Weights of a small GPT-style language model, trained from scratch on English Wikipedia: RMSNorm before each block, normalized queries and keys.
Each number is 128 + 24 x the weight over its row's rms, rounded and kept within 0 to 255. Layers, rows and columns count from 0. The size above them is the row's rms in percent of the matrix's.

# layer 2 MLP down (transposed), 768x224, rms 0.0703, rows 65-85, columns 112-223
size [101 102 103 102 104 103 101 102  97 102  72  97  97 102 101  96 102 103  99 103 104]
[[153 147 113 140 126 134 104 155 111 155 118 130 115 146  98 108 126 135 107 195 131 120 136 160 136 126 129 174  44 165 133 150 141 141 111 135 172 167 120 134 138 148 133 155 139 161  92 136 147 120  98  97  81 139 128 172 166  90  87 148 183 143 102 126 132 145 133 128 122 103 127 159 114 127 106 142 119 112 102 134 127 121 112 147 159 124 202 141 162 138 109 139 118 177 151 117 133 114 123 140 154 115 103 104 116 117 125 108 109  99 110 145]
 [121 133 123 162 103 112  82  73 121  94 107 161  95 106 148 132 160 110 116 152 118 116 140 114 120 106 168 112 148 157 135 113 154 155 117 122 123 116 147 110 119 155 109 139  99 114 112 106 158 144 100 101 106 134 140 157 125 118  90 128  66 170 163 119 143 168 154 178 107 136 145 135 102 144 126 129 138 100 137 133 138 146 112 138 146 118  66 122 109 135 126 119 169 121 130 103 155 148 151 108 130 130  74 103 121 148 111  61 121 173 124 114]
 [123 120 110 151 148 124 137 196 154  96 120  96 128 105 123 123  84 122 139 107 117 133 126 128 137 139 114  87 129 148 176 120 121 132 125 137 145 135 161 133 136 190  92 137 138 145 129 111 141 107 117 169 124 103 129 114 136 120 132 168 102 112 126 138 165 165 122 109 118 109 150 117 163 126 135 129  99 163 131 133 154 155 103 159  98 112 163 131 123 140 101 132  96 105 137 103 124 133 124 129 172 173 146 119 110  95 167 125 119 130 123 137]
 [122  95 135 153 135 174 133 102  97 172 131 115 130 123 131  88 123 127 136 172 121 146 176 122 137 120 170 152  98 155  88 141  72 131  74 111 107 129 148 134 158 140 154  99 135 114 150 141 120 145 143 103 126 105 123 115 175 133 136 119 138 111 127 144 148 156 106 102 123 138 118 132 115 126 121 132 145 108 129 111 169 123 159 126  95  96 141 101 125 101 158  98 117 138 149 137 147 122  91 123  95 129 157 141 142 127 136 104 132 167  93 146]
 [172 123 129 106 142 176 166  96 123 111 110 166 132 137 141 154 142 155 130 161 110 120 140 139 105 138 145 114 128 114 105 153 145 128 140 123 107  95 139 135 139 119 115 137 136 136 128 155 115  82 136 141  98  72 115 155 119 142 122  93 123 108 174  81 113 150 149 125 178 161 113 137 121 157  93 138 142 126 139 124 123 157 137 151 158 153 123  86 137 133  78 126 158 122  92  86  97 133 117 120 118 106 123 115 133 147 131 112 130 134 143 112]
 [113 154 139 133 144 128  97 151  85 154 165 118 141  93 116 131 163 160 134 153 147 106 138 102 168 129 128 132 159 122  92 110 116 122 101 136  65 104  89 158 153 146 104  84  75 126 127  85 110 144 116 157 127 157 155 106 103 109 107 194 124 127 114 148 169  99  86 168 164 144 145 121 103 132 123 118 145 182 142 172 136  90 123 141  99  93 125 133 135 116 141 116 173 109 144 119 117 133 116  94 128  97 181 119 132 128 109 107 176 110 169 102]
 [137  99 119 136  73 141 125  81 113 131 140 122 150 132 135 146 168 145 156 113 163 132 164 144 151 108 119 119 112 155 105 158 115  78 151  96  97 190 128 135 148 129 139  94 159 118 108  96 124  95 124 110 142 120 134  95 143  99 131 126 131 126 159 168 132 120  96 126 137  86 156 192 101 146 143 148 144 117 123 144 162 126 130 109 112 133 100 153 145 116 167 127 160  99 143 105 119 183 130 142  91 129 146 140 129 146 150 128 123 142 122 176]
 [117 120 169  92  74 103 134  88 133 151 129 132 108 121  91 134  91 127 104 130 124 119 130 100 105 121  94 128 149 133 137 122 124 146 118 131 142 100 140 115 111 123  91 160 131 120 124 173 131 173 146  97 127 129 100 107  63 130 114  99  98 129 128 155  96 114 142 129 130 105 165 113 142 138 150 106  89  87 148 148 135  97 149 128 115 119 140 112 191  93 184 106  92 111 125 116 108 193 148 132 113  64 118 163 121 104 131  94 155 150 126 130]
 [121  63 100 161 142 110 136 125 121 172 117 137 108  90 156 115 117 172  80 153 109 140 137 105 138  79 132 129 133 104 121 129 130 153 133 161 136 135 147 157 146 127 137 107  49 139 143 124 150 101 148 195 141 141 127 105 163 141 149  67 117 157 145 166 132 142 141 114 106 102 159 159 136 170 148  92 126  90 114 131  94 132 137 115 150 101 139 152 121 119 120 132 139 112 160 150 135 139 141 116 171  80 135 122 118 170  83 141 157 147  91  90]
 [135 115 159 105 124 121 125 136 137 175 134 128 114  93 132  62 177 152  93 189 126 135  96 119 142 151 152 141 174 135 124 165  90 141 149  95 146 110 144 111 153 135  88 110 128 102 147 116 106 128 135 146 112 160 142 137  92 129 126 130 133 139 153 116 157 132 121 101  79 138 135 141 119 117 162 134 149 114 140 124  96  99 115 159 161 131 110 126 179 146 164 153 121 112  78 117 144 145 108 139 113 119 133  94 184 152 175 141 177 119 150 146]
 [109 102 127 140 126 163 127 100 105 140 152 113 148 140 151 163 107 140 100 145 127  82  94 157 126 135 131 112  91 191 131 144 104 137 142  86 112  90 143 159 148 122  91 135 119 128 114 147  72 157 150 121 141 122 152  84 153 109  99 123 137 141 130 139 153 108 150 127 144 201 112 107 133  74  75 106 140 138 132 158  95 124  96 153  92 117 149 120 119 113 147 164 114 112 113 128 145 134 179 141 150 145 143  97  99 127 102 138 146 167 131 124]
 [156 119 169 137 109 104 118 106 137  96 152 156 147 153  95  77 145 112 150 110 150 117 132 132 136 146  98 105 157 143 132  99 119 130 136  94 133 127 112 117 152 103 133 168 145 115  85 115 148 149 155 123 103 133 126 132 127  96  76 120 106 131 122 134 128 140 128 110 100 100 120  93 132 162 161 177 129 141 147 153 153 111 123  61 122 146 154 105 105  89 136 152 179 180 147 133 145 104 135 150 153 123 137 152 146 126  88 154 134 122 179 127]
 [135 135 118 125 166 159 124 113 115 153 145 149 127  74 101 119 159 110 137 146 148 127 163 100 168 139 117  91 181 106 119  78  74 130 113 123 130 116 119 132 146 144 118 114 125 113 159 124 152 118 105 134 139  96 158 142 136  99 138 151 140 118 129 136 152 146  95 102 105 130 110 125 163 105 167 147 143  96  94 148 125 152  99 106 200 113 151 134  91 144 166 113 102 138 132 108  98 107 123 167 165 134 108 126 141 152 161 110 141 101 135 118]
 [145 114 166 117 145  91 120 132 110 106  98 132 110 132 131 169 113 138 147  95 125 140 139 128  79 152 107  87  86 110 107 145 146 104 114 134 181 141 113 114 172 115 126 163 172  89 109 138  94 158 168 174 135  86 143 114 136 147 155 121 115 153 144 150 123 125 145 122 110  96 122 124 103 123 150 106 122 126 126 156 136 117 114 127 158  88 120 150 156 169 121 138 157  88 128 145 185 129 111 161 120 117 139 169 100 126 136 167 150 123  96 118]
 [105 109 116 120 133 125 111 151 134 118 133  94 171 125  90 143 158 133 113 139 136 143 140 119  98 136 102 149 164 137 154 143 127 177 103 143  69 132 138 116  81 108  98 137 115 105 103 123 148 105 153 145 173 131 170 138 139 117 123 102 111 127  99 158 113 118 141 176 166 139 175 165 150 123 136  95 112 117 159 133 145 129 143 127 140 106 113 130 163 120 126 171 122 124 115 118 146 128 163 133 130 145 162 129 128 149 122 138 145 122 127 150]
 [119 122 150 123 156 144 146 100 156 126 153 147 156 138 141 140 133 114 141 140 121 113 127 114 158 130 169 114 158 124 144 173  93 158  81 130  84 104 164 139 157 137 142  82 138 134 146 120 106 104 110 167 113 156 118 141  99 152 137 161 124 161 144 137  67  93 132 155 149 135 152  65 116 156  92 133 160 127 100 122 135 134 110  98 120 125 120  93 111 116 155 121  89 118 129 132  71  93 140 140 140  97 113 115 115 155 140 160 125 189 121 120]
 [133 159 147 104 102 115 145  90 109 168 145 134 116 132 137 115 125 156 106 144  88 105 132  73 126 116 109 108 140 125 106 138 118 126 113 163 130 145  98 147 105 115 136  66 120 132 141 112 185 126 119 171 151 119 162 138  94 111 147  98 149 101  87 134 133 166 119 105 119 135 172 142 129 104 116 122 135 117 177 144 127  98 135  79 126 102 148 138 142 125 145 142 135 110 140 131 145 123 158 122 147  94 148 119 145 135 102 135 124  78  72 138]
 [145  74 122 168 135 108 163 132 123 129 139 117 132  90 122 162 100 106 140 121 120  79 143 113 126  79 126  89  98 106 158 106 141 132 132 140 109 142 148  95  91 156 119 124 145 159 132 137 134 103 132 120 151  93  81 133 156  85 111 116 122 173 167  82 136 140  57 131 110 142  97 100 148  68 173 131 148  88 147 147 128 121 145 118  72 170 107 117 117  88 141 146 124 131 103 126 145 190  77 120 131 132 125 153 122 150 127 134 139 114 153 121]
 [165 113 160 139 140 115 149 132 129 138 152 167 118 176 126  86 153 107 161 127 128 165  62 165 145 142 125 132 163  89  84 145 142 117 118 125 183 123 129 138  97 172 105 165 112  95 146 132 128 109 104 147 150  93 160 130 166 143 126  89 221  68 134 132 133 147 131 112  90 124 122 113 158 138 115 132 132 136 144 141 134 174 172  90 127 135  94 138 165 143 153 134 112 145  90 137 161 130 134 170 118 141  99  97 130 153 142  67 120 116 122 115]
 [115 133 124 132 107  62 169 135 111 104  88 126 100 120 110  99 132 103 118 188 162 154 112 127 160 114 126 129  94 116 147 137 117 119 147 155 112 178 142 139 152 191  76 136 104 112 129 175 139 137 142 108  93  94  92  85 132  95 130 148 114 143  92 130 132 108 174 106 115 125 118 131 121  88  99 132 138 107 177 141 159 137 154 121  86 123 153 181 145  99  91 127 126 132 132  98 156 109 143 128 192 109 141 172 110 149 115 128 130  84 113 109]
 [180 113 103  98 168 149 108 154  99 189 109 138 104 107 158 111 140 131 124 133 129 139 129 160  95 135 151 117 124 140 153 138  97 144 161 201 135 161 108 125 145 185 116 160 141 160 149 109 133 118 142 113 143 139 142 114 109 144 109 128 145 116 146 147 165 104 130 115 144 116 124 103 159 108 115 146 116  81  94 113 149 170 136 162 112  90 144 113 103  86 158 152 134 132  76 115 154 147 118 124 118 143 136 109 133 114 170 135 109 156 171 151]]
# layer 2 MLP gate, 768x224, rms 0.0819, rows 66-86, columns 112-223
size [100 100  98 100  96 112  96 109  95 138  97 102 100  96 100  99 100  96  98 101 103]
[[132 141 136 149 115 115 151 156 127 111 148 107 135  91 133 129  91 103 156 168 119 175  75 156 136 137 106 128 142 109  98 149 110 167 115  73  95 148 116 124 146 106 106 127 102  90 128 113  96 152  68 104 141 140  81 139 122 108 163 149 167 144  89 124 141 113  79  91 133 145 136 117 124  87  64 119 121 181 138 130 116 105 151 110 106 127 128 158 139 135 120 123  93 112 141 130 107 104 113 115 118 157 181 163 154 174 104  90 119 117  91 150]
 [ 97 117 170  91  78 163  90 118 139 105 179 130  94 128 120 118 183 135  91 169 127 134 137 118 146 130 130 146 137 120  71 129 107 122 136 149 142 119 124 125 129 127 116 147 118  93 141 156 127 116 128 123 123 130 130 139 136 107 148 131 153 129 132 144 139 120 112 116 145 134 133 132 119 102 119 146 134 127 124 157 115 144 144 143 164 128 160 146 110 111 168 112 122 162 144 138 136 123 128 109 125 103 134 131  90 125  92 111  97 138 142 106]
 [130 146  97 109  85 143 180 114 126 123 110 141 144 124  96 163 125 152 134 126 100 136 104 126 121 129 165 164 169 123 132 111 146 131 112 125 162 123 112 105 149 134 133 123 142 134 150 140  88 161  99 131 110 167 151 128 143 117 148 122 107  86 151 160 138  92 111 147 164 102 151 105 168 127 127 130 123 150 125 136 137 145 118 107 182 156 145 155 171 146  67 106 121 101  54 131 152 142 132 151 123 141 100 114  97 158 132 130 107 125 121  89]
 [140  92 129 131  90 152 140 149 116 117 112 111 122 129 118 154 129 154 147 133 149 147 145 104 136 109 101 150 108 131 154 140 130 122 167 123 100 122 170 148 142 135  98 144 119 131 155 167 127  80  88 155 119  88 150 111 114 116 118 114 113 149 136  87 130 150 104 157 132 133  95 140 132 157 136  82 114 137 120 169 145 135 153 153 129 124 127 142 140 153 152 127  98  83 117 118 145 152 193 102 146 150 135 106 156 145 130 130 108 132 104  63]
 [131 105 180 128 124 126  99  77 113 117 159 123 111 125 148 166 143 145 137 115 135 153 145 118 163 108 133 115 144 139 114 145  95 132 150  95 149 131 116 152 132 111 104 134 113 155 149 121  68 126  84  83 171 141 151 133 165 152 117 153 152 141 144 134  96 165 115 112 161  81 116 111 165 159 112 136  86 109 126 132 157 118 136 140 163  98 130 135  92 137 120 115 119  78 104 137 120 142 164 112 125 137 158 140 139 160 148 134  95 108 141 135]
 [114 170 152 154 132 113 124 157 131 123 150 131 110 142 130 117 182 141 106 120 138 191  86 129 134 118  97 126 161  91 137  64 143 103 108 137 152 108 103 146  98 117 153 127  85 143 136 125 123 102 115  95 104 132 141 150  94 131 100 107 100 128 110 151 101 105 110 161 105 127 125 136  97 154 114 118  89  60 133 122 166 109 141 102 111 130 101 106 158 133 140  94 107 158 134  92 127 156 153 173 136 147 117  89 127 112  70 113 134 124 141 101]
 [116 134 103 126 130 117 133 145 117 119 103 131 143  99 112 100 123 125  90 137  97 111  88 118 133 119  98 117 128 124 144 143 173 110 144 137 151 140 124 145 129  68  93  73 112 162 138  98  99 121  76 175  91 129 167 151 146 114 127 166 139 131 144 121 125 114 154 137  84 101 150 147 141 108 117  86 121 125 119 100 177 159 133 108 107 137 109 120  98  89  88 109 120  95  92 194 118  97 134 142 113 160 132 144 117 172 113 127 104 164 143 113]
 [123  97 127 119  88 130 106 125 168 126  69 113 177  96 122 155 128 127 124 128 152 124  77 146 120  99 109 129 100 120 137 118 138 137 134 146 111 138  89 109 111 163 134 121  85  89 144 148 151 118 112 196 166 124 149 155 111 111 123  84 154 156 108  89 100  86 152 123 145 158 138 123 161 129 104 126 129 114 155 118  96 122 144  95 142 127 131 146 161 127 123 125 134 125  89 119 139 128 103 116 120 147 138 118 136 125 175 103 123 132  88  92]
 [113  93 182 129  88 180 100 120  95 163 160 133 151 168  84 110  97 203 144 152 141 170 128 111 161 111 116 101 128 132 129 105 153 144 133 132 144 110 144 147 126 130  92 146 101 121 143 139 139 155 119 140 113 139 126  81 118 139 129 117  88 125 159 110 119 136 125 141  62 103 146 161 119 117 122 118 122 120 144 129 166 144 131 101 184 113 100 104 186 116 100 111 122 160 117 126 130 156 109 131  99 123 157 137 133 128 127 150 142 113 141 147]
 [142 165 158 124 135 139 164 134 126 110 131 139 145 136  84 118 144 114 160 101  89 110 142 165 157  94 110 103 114 139 130 126 114 105  91 134 135 134 153  88 130 104 157 119 157 110 121 128 117 120 165 160 135  83 157 134 104 142 114 136 110 118 132 139 112 116 131 128 103 102 103 118  66 127 115 102 136 134 122 137 103 143 127 106 133  87 151 124 101 130  85 111 117 125 115 112 141  92  84 113 111 105 100 101 120 151 105 143  92 117  96 128]
 [ 92 132  99 122 120 109  83 111 147 125 115 121  84  73 131 126 140 176 124 142 163 111 126 135  99 159 118 147 140 130 189 135 139 124 124 118 123 123  79 134 117 141 141 124 115 140 133 210  87 131 156 123 121 167 126 150 121 121 129 141 110  99 112 149 123 122 112 164 138 133 178 148  83 114 116  74 129 168 186 177 114 111 131 102 119 161 142 121 118  97 129  97 131 111 131  93 141 114 166 124 189 106 138  96 126 142 132 130 160 119 133 179]
 [101  67 125 158 124 102 142 107  95 118 133 183 169 141 102 116 116 120 110  95  95 123 119 139 130 153  99 102 152 160 105 171  91 110 114 131 125  84 125 146 167 125 104 134 177 128 133 105  98 124 137  94 137 111 141 156 125 127 187 150 148 140 152 134 111 126  98 128 115 148 197 114 133 140 148  68 180 114 114 128 127 122 155 106 138 132 133 103 144 167 120 121 144  47 109 138 152 154 145 116 137 121 140 127 114  84 148 158  92 110 118 144]
 [117  98 102 117 108 144 131 172 104  90 143 136 101 112  59 134  91 125 118 131 116 131 133 141 142 137 128 134 117 130 121 138 121 129 134 109 119  89 133 127  86  90 137 158 122 119 185 140 153 133 124 157 189 143 130 126 108 138 132 100 119 145 151 142 139  99 121 131 131  82  96 144 186  79  86 123 146 154 114 166 142 155 129 113 118 157 110 122 170 126 101 117 116 134 143 151 127 184 154 135 147  96 149 122 144  61 150 112 130 114  71 122]
 [145 106 138 115 130 134 146 147 129 139 128 111 113  78 121 134 155  97 126 108 151 109 166 158 119  96 130 146 133 133 183 105 135  79 139 122 130 145 185 128  98  95 172 167 118  94  89 130 132 147 145 131 172 160 116 153 134 135 140 112 113 113 104  62 138 126 166 145 126  94 133 108 146  99 117 182  93 128 121 128 108 160 137 121 149  90 113 140 123 115 149  83 122 110 128 203 109 143 152 119 172 124  82 151 131 130 110 187  87 136 131 130]
 [ 77 125 150  90  78 130 170 139 165  86 127 105 107 110 128 130 135  89 130 117 115 125 147 109 173 136 120 128 137 141  63 118 112 136 112 101 129  84 173 117  88 152 108 155 132 136 142 122 133 131  86 122 144 101 121 144 131  82  85 141 100 150 114  66 114 103 117 133 137 117 107 173 150 122 105 173 157 116 119 155 109 135 133 103 155  83 151  81 164 125 163 113 113  84 168 121 112 102 151 107 135 162 135 107 149 178 146 105 128 152 157 115]
 [125 138 112 125 107 118 127  98 121 115 125 156 132 104 115 171 178 106 104 187 128 135 107 121  89 157 106 152 122 104 100 150 127 156 125 112 162 106 130 104 166  92 115 148 123 146 153  95 149 156 116 131 153 143 139 142  94 150 128 128  82 107 129 145 137  87 145 116 105  97 178  82  99 114 123 146 115  90 127 112 152 142 106 128 161 137 108 147 138 102 166 104 153 143 129 118 122 152 150 103 159 153 110 178 125 124 166 141 147 134 143 148]
 [120 153 162 124 107 163 153 142 124 146 151 130 111 124 130 138 173 143 110 144 133 149 120 114  86 133 123 148 115 153 162  99 106 123 156 136 111 138 142 147  94 117 113 129 152 144 165 131 134 143 111 141 108 110 101 122 141  99  66  93 151 116 171 140 123 176 114 112 114 121 112 133  95 135 157  99 127 104 114 155 183 188 125 117 140 100  76 139 127 114 151 139 110 109 152 109 114 152 120 124 157 119 109  44 145 128 109 121 113 109 133  95]
 [ 96 154 132 137 122 100 138 164 117 143 147  65 113 113 164 116  98 140 116 127 112 138 104 126 149 134 124 157 145 121 107 139 142 110 111 155  98 108  89 139  80 109 139 127 157 107 165  99  92 134 113  85 132 127 152  94 154 121 137  68 148  80 126 166 148 122 122 113  79 157 152 134 115  77 168 121 154 104 137  99 121 150 118 142 139 137  92 148 205 131 160 134 148 139 107 153 110 126 101 158 138  89  99 146 121 110 152 112 105 141 156  86]
 [109 110 157 130 122 160 157 133 175 104 121 123 128 120  42 183 143 115 123 140 135 146 135  84 131 134 103 118 130 167 142  88 128 118 124 156 134  90  99  89  98 171 148 113 104 104 198 139  84 151 135 185 100 140 120 140 122 129  90 153 115 105 107 145 123 112 135 109 138  93 144 178 125 118 129 140 124 157 144 138 143 169 137 135 116 135 118 137 125  98 108 126 145 105 164 105 140 109  90 122 125 110 154 140 117 134 114 106 126 137  82 154]
 [149  81 149 129  78  74 161 110 117  91 141 130 164 112 120 114 138 144 129 142 147 162 135 144 157 110  84 151 152 121 164 142 133 143 128 128  85 169 150 102 151 138 120 180  88 135 126 154 105  82 151 145 135 112 162 106  99 116 120 124 109 142 136 103 130 189 110 134 144 123 145 102 110 131 159 127 170 101 170 132 134 145  87 119  73 145 135 150 134 118 169 121 135 124 146 111 122 120 154 180 130 137 170 142 155 118 133 134 121 110 105 141]
 [159  86  81  80 148  87 158 126 105 142  85 145 157  81 107 113 114 155  70 118 149 123 111 142  84 126 151  94 174 109 154 130 138 155 123  87 124 143 124 124 173 102 197 112 163 163  92 146 130 141 116 151 138 164 129 173  90 117 179 120 142 125 133 119  88 106  89 103 103 170 120 135 131 120 117 127 148 118 159 139 108 131 149  87 157 121 136 139 107 118 122 147 133 133 114 129 167 107  94 146 155 110 166  85 127 147 162 121 115  85  99 117]]
# layer 2 MLP up, 768x224, rms 0.0825, rows 66-85, columns 112-223
size [ 98  98 100  99 100 109  95 107  99 131  99 102  97  98 102  96 100  99 102  99]
[[ 90 132 106 123 144 157 167 115  97 120 135  93 122 120 139 204 119 123 158  99  66 116 137 158 126 141  90 116 144 100 132 111 112 120 101 143 154 114  90 131 115 101 120 133 104 130 154 178 133 116 118  93  96 138 131 136 145 107 119  88 121 116 151 143 101 132 131 112 128 100 138 165 118  88 115 158 127 137 138 153 140 101 154 114 114 160 139 154 122 107 157 134 129 180 134 123 106 117 133 142 121 131 128 136 146 124 127 160 126 134  80 150]
 [ 87 129 136 114 148 122 125 146 109 136 161 105 106 143 142 142 116 112  81 116 126  85 145 129 177 170 159 100 172 131 140 140  85 110 110 137  93 143 144 120 143  96 112  98 162 189 148 101 129 179 121 152 122 121 113 127 108 142 126 116 125 109 165 155 143 116 117 116 162 103 133 130 124 154 112 109 136 108 104 134 139 157 190 152 135 111 112 164 127 158 150 153  99 106 110 131 152 123 141 117 115 102 154 143 140 150 115 113 140 141 121 145]
 [100 146 115 117 112 135 164 101 145 121 171 147 149  80 150 139 123 112 136 116 129 119 124 141 129 149 100 131 126 123 159 105 101 106 127 133 123 121 114 117 142 142 142 155 127 114 127 132 163 135 118 147 152 137 133 121 126 153 122 111 102 134 174 100 133 122 116 100 188 108 116 130 104 190 144 130 120  89 144 151 150 172 146 157 117 126 123 122 148 127 133 145 145 125 124 139 169  61 138 101  91 138 162 122 136 115  99 101 103 112  70 150]
 [136 122 101 129 127 179 118 134 111 131 142 105 115 134 107 174 216  78 143 128 157 109 136 153 149  75 125 123 116 149 117 119 126 116 116 146 160 128 142 178 129 121 149 112 135 103  97 145  91 149 165 103 159 137 124 112 125 161 126  98 147 118 123 142  96 158 110 154 136  58 111 157 145 154 119 126 100 133 121 100 102 115 127 128 122 152 165 151 109 183 116 107 161 107 184 153 125 144 117 125 100 146 155 114 185 114 130 126 179 118 136 133]
 [144 142 136 131 162 157 118 136 146 128  96 148 159 122  95 114 123 145 138 136 138 113 108 124 107 123 124 122  43 152 153 159 148 100 133 134 128 163 153  91  83 143 104  88 140 116 170 125 103  94  95 157 152 161 193 142 102 163 143 129 131 147  88 101 149 119 145 131  97  99 163 141 104 125 133 117 127 114 130 148 101 153 148  48  58 121 124 122  77 154 107  93  83 100 109 137 168 129  90  88 123 135 130 113  78 105 131 136 145 117 131 167]
 [149 139 162 190 105 118 108 139 115 122 113 129 140 104 124 151 182 120 137 100 125 105 170 141 107 122 140 132 103 146 124 141 143  97 154 130 151 122 153  69 154 153 136 147 158 148 134 138 159 125 123 111 171 163 126 126 108 116 140 120 133 110 160 117 135 123 125  96 191 135 117 127 157 136 157 134  97 118  98 162 145 150 141 137 136 170 173 148 137 116 122 109 140  82  66  99 149 128 129 101  73 133 125 140 160 112 147 129 141 134 119 145]
 [161 131 101  87  99 126 109 113 141 150  96 168 138 149 160 154 154 170 129 126 121 131 109 144  99  76 160 123 137 111 112 120 126 145 142 183 113 132 126 146 154 120 149 162 111 147 118 133  96 150 155 155 116 140 108 155 179 148 148 153 143 124 144 146 116 195  99  79 148 172 132 141 184 127 175  88 103 169 117 132 129 132 119 138 117 162 138  87 139 125 120 157 149 110 143 114 169 111 108 137 112 131 148 141 135 135 161 106 119 129 131 149]
 [114 141 109  68 161 123 109 117 143  82 149 145 132 122 156 116 163  83 180 126 137 143 160  90 114 116  71  99 160 147 149 131 149 147 138  85 122 145 106 141 121 104 145 153 168 112 113 134 148 137 129  72 123 132 132 136 127 121 141 165 150 133 121 131 174 104 105 174 142 111  91 128 130 169 122 150 130 122 147 131 186 147 150 178 123 140 157 145 123 170 121 131 132 116 109 149 149 138 129 137 124 144 120 164 160 119 157 164 159 121 138 152]
 [121  80 104 115 148  99  88 122 155 113 167 105 136 125 104 123 135 119 170 148 164 160 171 133 107 108  84 117 134  92 180 138 124 127 126 133 136  71 134  91 151 128 147 127 139 124 163 129 139 109 147 102 113 124 157 120 135 153 124 130 127 116 135 116 136 161 150 178 121 141 114 146  91 156 157 171 156 131 185 139 122 146  85 146 120 139 156 156 144 155 134 138 100 121 116 105 142 159 128 110 144 104 170 154 189 115 152 139 144  96  83 126]
 [143  92 135 111  97 130 114 114 111 152 130 183 101 117 152 108 126 131 160 108 142 134  98 110  90 157 126 166 178  93 170 129 125 106 128 158 133  91 133 141 142 142 166  71  93 120 142 114 127 113  91 114 162 169 139 114 135 156 128 132 127 117 131 152 118 129 103 144 132 120  85 148 105 148 139 140 124 121 176 124 148 150 182 142 114 139 151 150 168 141 126 142 104 145 152 150 127 117 175 149 121  92 159 137 170 134  98 106 149 141 169 133]
 [ 80 119 114 132 139 113 157  93  92 143 117 142 120 165 136 160 119 134 110 142 125  98 106 119 123 140  95 163 139 165 183 102  86 134 102 118 139 144 124  92 126 139 160 137 124 137 155 154  85 110  97 157 105 113 124 119 128 132 131 129 131 131  68 154 136 126 150 153 146 153 139 168 140 105 129 126 108 141 143 181 168 146 106 162 101 136 111 100 144 133  83 139 115  88 101 114 126 123 171 117 151 127 107  97 148 120 118 113 147 131 148 103]
 [ 97 113 132 129 142  88 140  64 120 130 130 111 108 157 111 113 113 100 160 121 151  66  94 148 124 157  95 141 135 143 150 177 126 113 145 146  90 105 163 116 117 119 147 110 117 100 170 141 167 118 129  85 152 130 164 100  91 106 158 107 147  97 122 123 122  82 152 127  65 151 109 107  35 164 138 138 139 121 115 134 137 143 110 135  87 114 114 144 124 152 139 110 131 105 117  96 105 153 101 105 104  98 119 151 141  90 148 110 103 143  87 111]
 [161 118 142 140 138 174  80 170 130 133 104 167  95 100 132 103  96 137  91 101 125 125 137 128 147  99 114  95 158 144 136 116 127 127 103 106 116 150 149 171 129 144 126 114 126 110 112 141 181 122  74 151 125 118 108 114 183 159 108 107 128 104 141 130 163 133 112 115 188 109 122 130 123  93 160 158 138 128 155 106 144 120  71 116 119 145 114 101 142 143 163 133 105 150 127 127 137 169 105 107 162 106 139 110 126 147 144 131 154 157 141 174]
 [121 165 118  99 126 167 168 137 118  98 137 132 106 146 128 150 168 116 160  98 119 116 102 136 134 145 168 117 160 123 136 134  99 133 173 141 106 135 141  86 148 134 148 122 154  73 186 138 118 160 161 100 143  98 150 116 128  89 110 113 151  96  73  95 118 123  88 105 124 170 100 125  95 140  96 155 105 129 151  74 118 172 130 133 108 122 104 130 121 134 110 144  77 126 178 102  78 141  85 112  88 106 117 107 126 108 149 126 115 115 114 154]
 [118 151 108 146 122 106 132 121 103 161 123 105 116  95 196  77 131 111 134 131 160 150 153 133 164 168 130 149 163 139 126  81 141 125 139 147 169 142 165 171 132 110 127 156 163  89 131 140 120 115 101  94  91 120 129 124 105 115 121 151 180 119 128 136 105 134 143 134 130 119 113 139 127 126 137 111 130 114 165 160 117  86 126 114 125 152 148 133 121 168 157 152 144 132 141 118 138 118 112  86  87 148 150 101 139 135 110 109 139 114 114 130]
 [110 102 134 163 130 151  89 115  91 102 108 167 144 150 130 118 133 130 116 105 145 160 168 103 155 145 135 106 109 138  93 119  87 132 144 109 127 130 172 132 135 166 104 174 109 111 151  94 138 136 153  96 111 170 124  86 120 181 162 160 132 163 134 123 125  89 109 132 103 126 122 112 141 124 144 145  95 128 107 138 115 130 130 127  84 119 147 123 116 144 111 113 135 105 101 134 138  93  87 110  95 105 151 136 151 137 151 126 130 153 121 105]
 [119 133 102 121 140 132  98 151 118 136 109 130  94 176 133  67 119 125 171 136 152 164 117 134  95 116 128  96 157 153 126 172 121 106 135  88 148 103 120 125 113 115 126 115 184 144 137 100 114 180  74  91 113 171 160 122 117 156 169 103 143 153 143 143 146 136 114 170 146 171 137 136  89 163 179 147 138 114 134  71 116 135 117 115 150  89 133 145 109 103 149 121 132 130 134 114 154 158 169 103 118 171  90 119 117 128 161 118 159 131 105 129]
 [114 122 117 101 168 137 100 124 121 129 114 116 106 153 137 101 123 122 110 180 198 149 105 135 173 148 130 115 115  90 124 153 119 154 153 148 148 144 106 126 144 148 150  90 120 102 108 133 139 149  88 134 122  97 156 141 133 109 141  92 130 167 148 102 136 121 152  99 127 140 130 142 123 103 143 146 111 122 119 133 101 120 152 161 143 121 133 146 106 140 122  95 144 102 139 103 108 127 150 138 119 171 140 173 146 128 139 160  76 149 108 125]
 [ 91 112 115 118 120 128 139  96  70  97 108 158 116 159 100 109 119 124 102 146 112  74 151 126 147 118 132 114  94  64 162 142 162 118 161 156 133 117 111 120 100 126 159 144 157  93 124 114 158 122  51 135 108 106 114 117 152 111 108  95 120 143 117  76 125 118 106 122  86 140 136  91 163 114 100 132 136 135 100 105 130 163 156 127 111 107 123  97 146 119 136 135 144 154 142 153 141  92 126 139 133 125  72 125 132 130 149 140 129 141 143 143]
 [125 136 109 164  79  77 128 137 124 127 125 137 117 100 129 123 103 103 119 132 107 127 115 120 101 116  85 131  89 144 110 132 134 146 113  95 146 136 112 138  97  87  95 105  84 112  94 123 141 128 103 104  98  99 137 131  90  89 106 100 136 141 135 159 143 113 166 122 100 134 120 125 138 142 110 127 141 121 111 160 102  94 115 171 109 122 151  92 108 141 101 170  88 174 148 153  93 170 121 174  87 116 147 153 164 153 144 139 120 131 121 130]]